{"n_layer": 8, "rope_base": 500000.0, "lr": 0.00523, "lr_mult_qkv": 0.5, "lr_head": 0.00515, "grad_clip": 1.0, "final_lr_fraction": 0.0, "train_tokens": 109000000, "dataset": "wikipedia_en"}
Each number is 500 + 50 x the weight over its row's rms, rounded and kept within 0 to 999. Layers, rows and columns count from 0. Numbers have three digits each. The size before them is the row's rms in percent of the matrix's.

# q: layer 4 attention query, 192x192, rms 0.122, rows 0-31, columns 96-143
# k: layer 4 attention key, 192x192, rms 0.128, rows 0-31, columns 96-143
# v: layer 4 attention value, 192x192, rms 0.146, rows 0-27, columns 96-143
# o: layer 4 attention output (transposed), 192x192, rms 0.273, rows 0-27, columns 96-143
q0 088:475568473471472469370503480499545486513437479466497530554423465471422445553463442566547584618477524507495511560476526514400475456566401632495542
k0 085:522496532485478491545514511475548462588516510541493447404500591489509569521460528480454439512469546586596552617543541542605438431475565476539525
q1 096:434543538514462514521547472588392488490519538361546515572501503432536444440435468547534571440463426433561463511546452534425429506441553452469526
k1 080:524445450444438527410492525512519444434481515569509559399434468508527457490483425540432578485552554472507574466466492442492550496512413574516423
q2 078:431387522485470453491508474530453479565505576399522453501518430497409419457450496514495607464558506491469563568495521555461460548597422489513563
k2 071:478500461445555503476473584459500531448474508571513495470487422556442516484546472502568539451476555562520529409592468424524576488434405519583442
q3 099:501530544502520529480446413620496466418448549438494471513589460419519477430425484555426486417512456475586427572494486524485506554452594466481559
k3 096:491494485389508437437567569513434483501340487533436545563468483490595447583580439465574536538458505460408505455493478508484542534536526549490540
q4 066:524546431487533585463539540523549466393538547577468436474541572460497581520554525459574511421585534489448484507541505511572458433480610468437481
k4 077:450589536480617489545491415572555534523442470473580552554479452548538485565429472592412498531451509510538483508497535497541430391473434545461448
q5 108:507424468454483484530528541433520501534547539553467523495402547660441482523564501463579541549525562430424538439505510528514589505472404536479483
k5 090:513579595515437451541461433548435534548579508464449421421535584460521542496465518541511437564538469519531622581618540518537457445514514495544404
q6 097:532511517522448522517499544413527500501559572520507540464414530535560504514491599520634568554494557464420460490538599475568535468498477498473503
k6 095:558605527593497469445460450504483595511606534455487481592445550557453549538472507570415423539473523438445624455521504531480542460491445564564480
q7 104:427394501541522472453476506456487492523507522437460491448448516649460475538490524532464502407530530500486503398494507539448463532475401583458533
k7 101:502488523566485572517464501503552502427465466490447463499494496459548543494469404466567490507503437432481525491564496427529557598453515475494468
q8 098:499456495406478509462527495451430492518519510603483497569508476527422492539476485498570568596514493425440526484358540455459561479552394502467533
k8 108:483522415537553566422470496434450566478470529539535470547511469486538540459549521557420521478529477414432511532464474520485491525462578556510479
q9 103:462495550482498508490497469523576459516508414486470504545543492462442557458424573514492551491518413470513476449514426510484501441508498526561451
k9 104:402469475410556456465574559514555401501447573484487544469422419504461470492495520532547621457517440500524477488491350513548486471579571526477516
q10 107:524639524462449492435475538497595517475513544561552560433481424538395558464475565536477502503457529432406403445547547581582511464566519481473389
k10 108:441446527501490533455478413540431525581541440547509554505510514531443485512483477508497534463444461594557456449495472512412488502441550519470560
q11 096:451546567463510459518454489542597510486491483503480517437532538490551560481480467483517472464564415458573514519529427508477508553466567509583478
k11 107:495452428427453468505487430437480524643535399501452408457475487512420502415539443554574533380518562440448469413461452505516472513514544513502515
q12 124:421396539522513435497533498541532411500520463461496505512492558463526415516507547462473516536419416501524420482452454508443475441520549486487429
k12 116:451556472525475493414528467589473500482501483526438531470449489511539497479474440428487556507486476450406481500554544562509448415521470507538440
q13 100:477543613498557490597391516545521411524434448432509579494490501501550549498516549556507457475475474503561579544429515439556535489440565486544486
k13 119:539420478567492498573466510466376491436471498487530498525512470512512463499536421470531441464527563577464496520474565447538546506516478466512471
q14 104:385496513512511527477500527577426526394530527595527452531538469436466464539553532459489516619508470577538510494504520523588619527508498463518509
k14 137:485452513500463508497474543516518476422569534479575508475415558428512439528507452450490521492531539522427524485411533512556537492489451442524528
q15 136:426501434487480465466528538434516443450448556518488512571465442539468528485522487512551572508486614516465467506493506477598568559486483468480570
k15 111:463492516462529514550574492564594469560458477539480479511422515491588574529512421567582526456506459431568345510507469528461503440532551499457570
q16 115:508530455506511488483495410582519510441506420483520486514458551552460530554527452514487447545435494562491524615527481614508470590567483506520444
k16 116:471569388489567579612436460538466443490531412371517491506542574670524509554595519546565467429541464594521528551485481516520523465479533501504521
q17 124:609468545501509462451518512451529576522565468500508527541522494481437513515556437487382487456485476471423509544543482485438487545566547476541413
k17 136:562448466485418432483521423440415524479564512591485491429424496498516415564597469397545578511440520532404445436477500469539489509520472422491421
q18 128:587567543473444413562493563562504549598532451537483571550570490501479488541529573465502486403514541521609526431438399487512493540435523472441560
k18 124:495519479431450422526497529539490497463491435505498516649556513512524503608510594467536514403555406612465469427520479500501556493491461527444528
q19 123:536450568488511452430453497447505520492521560466504518546482499481433483465515590507554514545491471488529601531480602486519547522441534568431556
k19 128:496541524454501502456441438455459512510486557525435561559537537585573471526450590550545455565525428452587479423496536479552515479457517549429562
q20 122:523498609501477505454564456442485474523495485439500503526446444509510500426465539480464544580502474528531485507521427498618520562483508507480450
k20 122:470460495623468583475486529509458499435599529432460464435492480427612512496519531458503576546506519529536520425542489462452525536380553430490493
q21 116:491521512564587534588466494415397494461509489507462423482541490537570536455442467430499487605464570481523535519463516545588483620563463448488507
k21 129:494575520563550566535544503425459576428534530561491366531500547474513526553457501489473471606407534440513512498534482468504542576585424488514548
q22 133:540449485530503523361471471577536475500495541540534527544543476521519506523566408445421471492569438617515541512524577580534444485522553523442426
k22 127:518515551523447482501575465494408458546449470536513483480512531551470499504623474526434414554420592549490549535614520451484482498465391450472562
q23 142:531610588417478408514520496511493511469474458566496490619451509490515552547419506537504465442601503523562531468564567462383511556520520517460503
k23 139:506507545444554523629466563535492474478458440580653586585493542460559497616556565510511480452534483456587535483426529446499501529568486518464511
q24 123:468504455440436534438491504484545554503560493478516495550486452563474458402460446466530560419398443396395423372625400464542433544460576579496504
k24 127:559567466445425523553505516518535535477482530531422456472552505524503494396459480416508449500497531426405523455604479463476417473441519565546519
q25 129:449534521543482551504494523491455546426474418554440525483421551460575572550568448450486477527519521498465550461513488546545589428513502520526455
k25 123:562517617503541463502459443558453558461542486574510480527425572542543563419507468511550510604488515490586609575495543570562545444478475516488532
q26 125:460457457531497422480470382465461492536494472535560532421537447580507528558568452532594464541467514530509529544508413568515410535528461520531559
k26 124:437445505500512446477581438532471469492445576530504610508430545486536612531481516463550519500566463499540549499589375429491492387518419559508545
q27 121:536492532432462555442520480500417582529477428508494421445572533509469519501512455630470581466418472477475425517486532520384507360472506494452543
k27 127:584423533488376500437574378505527441446531531529412514366528518443495475472510500518559638456460580480508441617513527541579577439474564563471558
q28 118:447508542507527584544408533606509432525490506419543553485647488481450531472506528425502484446503486517527477511517399471562451505504469433531419
k28 123:408531518526515563525543427543591449436463485425459517465482522442435470470421451488597501549541518500500459592504532373471526580563379411615480
q29 114:495556482458457505465494503497602542488431499491475436417543560485444547472472588454474523538479394453454577434530425572522546540528519433494544
k29 122:516459447465490590513534500528484414454420455524523429438525550537453544508492461431535479414544455430469487393463487547515543499418383494585508
q30 125:460532477446556470482470542521449485466541468573476551446436470418452460530558498376570468440529430541458521445585552415450478412507551566550516
k30 123:457494560438531534392451348487453523413618599471473515518465485496458487606568490496520494448517474485463497475496565504441506473455521551396488
q31 119:458489539539558529525548414562394537411424476579468635508462381451570502505573556584515553501462406551553503505490517510555509407452414533496440
k31 125:396474510607473447457521440551441534470450560400553595491612478459584477563542467435537469616481524531502404580440402490487541444522493601526402
v0 112:414487504509520514548480583511493469530409499526457538486515568550449506525411576551557462518535469423509480545472651439506590489491446518600462
o0 098:468540517446485504506529533455489452439511432506492540486574599560346603481492583501519437414547394478439481535551614440564493533458455459544511
v1 105:627467504465462482513524581495536463606507549416535498548475494458433484409520514536534509486547526496521495483471532447389611455514518461446421
o1 092:574411467431412547475466529456422421621459505411577483529525483497468506391600520581490518404507584493563530503513451510494538485494473455449459
v2 106:588488486529511477456530592505520541459499472506483517518463441516498416468459468512528476467487538465515534462377530437454497499486505475444549
o2 095:486481456502534479411445508565508509470478500514517561470432542511521480524441498500515464448610483529436568483513549467524439429530420449440429
v3 108:448465499551526514592438523514454427550538515454485550515586502413482508483490569392550492497464499436477602415442546490446540417504482467586518
o3 096:437518514473451510492506427447512482524508470532466451506521511540452507447398467438567514528478444379459612439407470572598557530498469403479463
v4 104:458461556523435441522494502562511503447423514621471521556544577537477494487405488410481529455542405482534498506438635580390452479473584376510441
o4 092:501413454464465512581458511436573511445417486535486538493493491605438475584505515541463487535523602462479540580460505499423483491505562374493524
v5 105:431508512479409562535582530480560453582448483447431462547429563502516475494456498495539465600538579571476604518484565668507428499463595523435467
o5 092:560535549570382488499569458449494551592416538511436607566493513528527459571511446485475466538467536523515596505474501582552510465479494464414421
v6 106:622497480563473462507556537480549489584511476447532512462434531454473422474505435560492561560407491551438484454502478417426514506562467525554525
o6 093:542458450442514446428537525493436435571540541421402502451512581503522484524470481489586515528469533550576502509482479483522497408522436467518480
v7 104:531555565471532500476568505451514505439500477482532479458504476455542478533587558409592474534609407556511454474511546561458422535503453516468451
o7 094:500536510563540524478469487474580408583461509541582442472453554498491571510563460419634442536539506569527465456465472579575514553436494474520500
v8 097:533504537549486574453514515531510438518481471443580487456497469489494633510536483544450428486454519479474573499537477545474436464484477458498411
o8 090:496428554574469589490450510454469448459450503559540486448567511480486590502475419496465452529475509485453506556424523485449570406497445549522566
v9 107:550439556456464462528581501469494524522488603574435412583501423491401492528455426446579415530541496557507566470515476490555479495529564505509498
o9 094:479505602418405464523524535397530543534526545462469417558532454452456590474458443464517527472473588510439557507499449511525523500436525418557537
v10 104:464534464552439483464468501511512400477496556506512510563548455516497477483505496495440573451564550504531509606549550469493325577494495517541463
o10 096:531536454520488557431491389448524456421479508514551547446505473522503529416521492602517550527626583530495483621495402473488415559414552490525434
v11 107:472603423533498468507531553425536534493411486550418545632536513535446435487455556401589504583579572512510468546471475450534545477524504583534488
o11 091:547517435556519529512528543391481483426558505469483502612535456505414494523527542493554506588560446480431417530466546430511561509559600467384528
v12 118:458520482428506613550530464497483596575491372485494477480526476471556497451464526501516490568450534550557534459434514469440555484481390473521539
o12 096:466459501476472558444539514517414519454505401410519505444558572470479475567476504540474542569460459585566595503382543477439561482431514497545549
v13 120:514463573445533492499513539515456463497413496541464518525452473503469551610541484487463514525422492583533546490434427485446490490427511617455511
o13 101:555385580514444551416557502545479488487504454528494503571443502539468551617573564463514527546525519554527521445506410539412387438473522566478519
v14 103:531557586427461557427346461392439536501514583459480496416537493467513464492456466549454561452597500499479486501606545531491406550388560520520553
o14 094:431471597544445472422407486427444571494412515583502584417513485480522505455458528523534511538555562480563497552552541432501487549407528433461558
v15 108:502497498570557436586558517535393532536521455490517422491568529532453556568528541512407436576496515551500493447493439454511434390445434487495438
o15 095:413534529566481472523562613450432504458531465460574424434524512525478506525468501464364469567522501565441542410471427465499429479518400457503412
v16 109:475487364569535555412587538462466513474408548482454406549551428479526448397609406547521516458455524496493528504455506566520479555587516569480491
o16 099:442569426478449482384590489534526497583377557477422499516555434420479465429578490592458450476449417450445565569561465588394489544542501568496579
v17 105:485559515525451493514489480492472542552557502511547531469589441578433582555548436518439507519522464426400506524433615607403430522451476508442493
o17 092:443595426497484456507506431582557494425487542503469444470505535500480463490583482468430458571685529400492531495459485596429462510467402487475535
v18 104:415497480445577500513425448520583490503591463571524572563429513534506430427453517527502517564539493509467430496496403528444433517481562411560494
o18 093:485492485505490458551458383504559446534562410502551592622359436536568372599463489560487570465487522527526455441511457517500532486496460454499436
v19 105:386428594505465490412529533439482507571527467390439569477555477545529374507558485460493493487540493490433579537515509604449409551544460486508501
o19 095:421451548509547507537535495521535496548523463537465531470471486516520391461567584461488498468577574488445562557573576502509481511547482499527508
v20 110:528503501498499501519505425470385601547533460603555432435545518497449576593526435516441449503580519467461429458518476467483522477400482497470542
o20 094:539426429513481412467482486478386586642497562559511476502562549444506518476517478517531470506518495461545459441564544484580485503497427517466548
v21 106:396469472443499481570431537459494492475577565585500628515545504442508500491509486441496446571534465525484524509502497541500493415505460634509459
o21 095:442419486501522424603481466471495442500538513470456565443523579426485527574540575441510491572504541492462507507541457599547526445502542585585566
v22 105:548466412445471492497552395547465545519501530517462454479594496427490440452498565503450559491428559507487458518444495483474535526551425570602464
o22 093:465430406463545431491549502485445560525456511430545551514626511387566512447424513485509422491576419491482382527416479484558535529448544539495542
v23 107:515512427484555475502478569496608473433502585453482492506382456489576507480475548534447571483447495549505512531502467521502529486515476526524531
o23 092:492505481513460522583477546502529574577522539435540454399407420482489481456447496474466561537476413507509535551551458475464454461488527497478514
v24 099:599426513527416488572499517548528439474497505522439474550562501550447610506482557498468545491488482402564491471526543548511464453480510493576487
o24 089:506518448527486438528431509556614414448515545454544544507505564431444551504483516528458532437491506539564484481497546605529462507466450556505575
v25 107:482540552594522441425538596563579520449626490498577552444495478468515461499485556488477493472507534553507426524450428503466564545519482536498523
o25 089:540523456567456519394565512560562487526610546524495418363364512543480466453475565476551513501509608435535484537450443413546496562448495551511488
v26 116:499489498456516491530533572549465504432431517457471418485558522420407506412528467528456440525523523521473562469557515549524451400555578480429372
o26 096:501482523523480521511503528488482430568479472510498532477523475414464505525582432498455391461468542517383566551605476594548409464458605553543357
v27 113:517553496479476400479533544471567459450510554448519374572474502569551431518548509517475529406558444514510506460549539511453537544435507516482543
o27 093:551468523541484585449510474493460433475441499482515428560473465560542413519480485490515472500518428523623487473512506410442521533459574491567581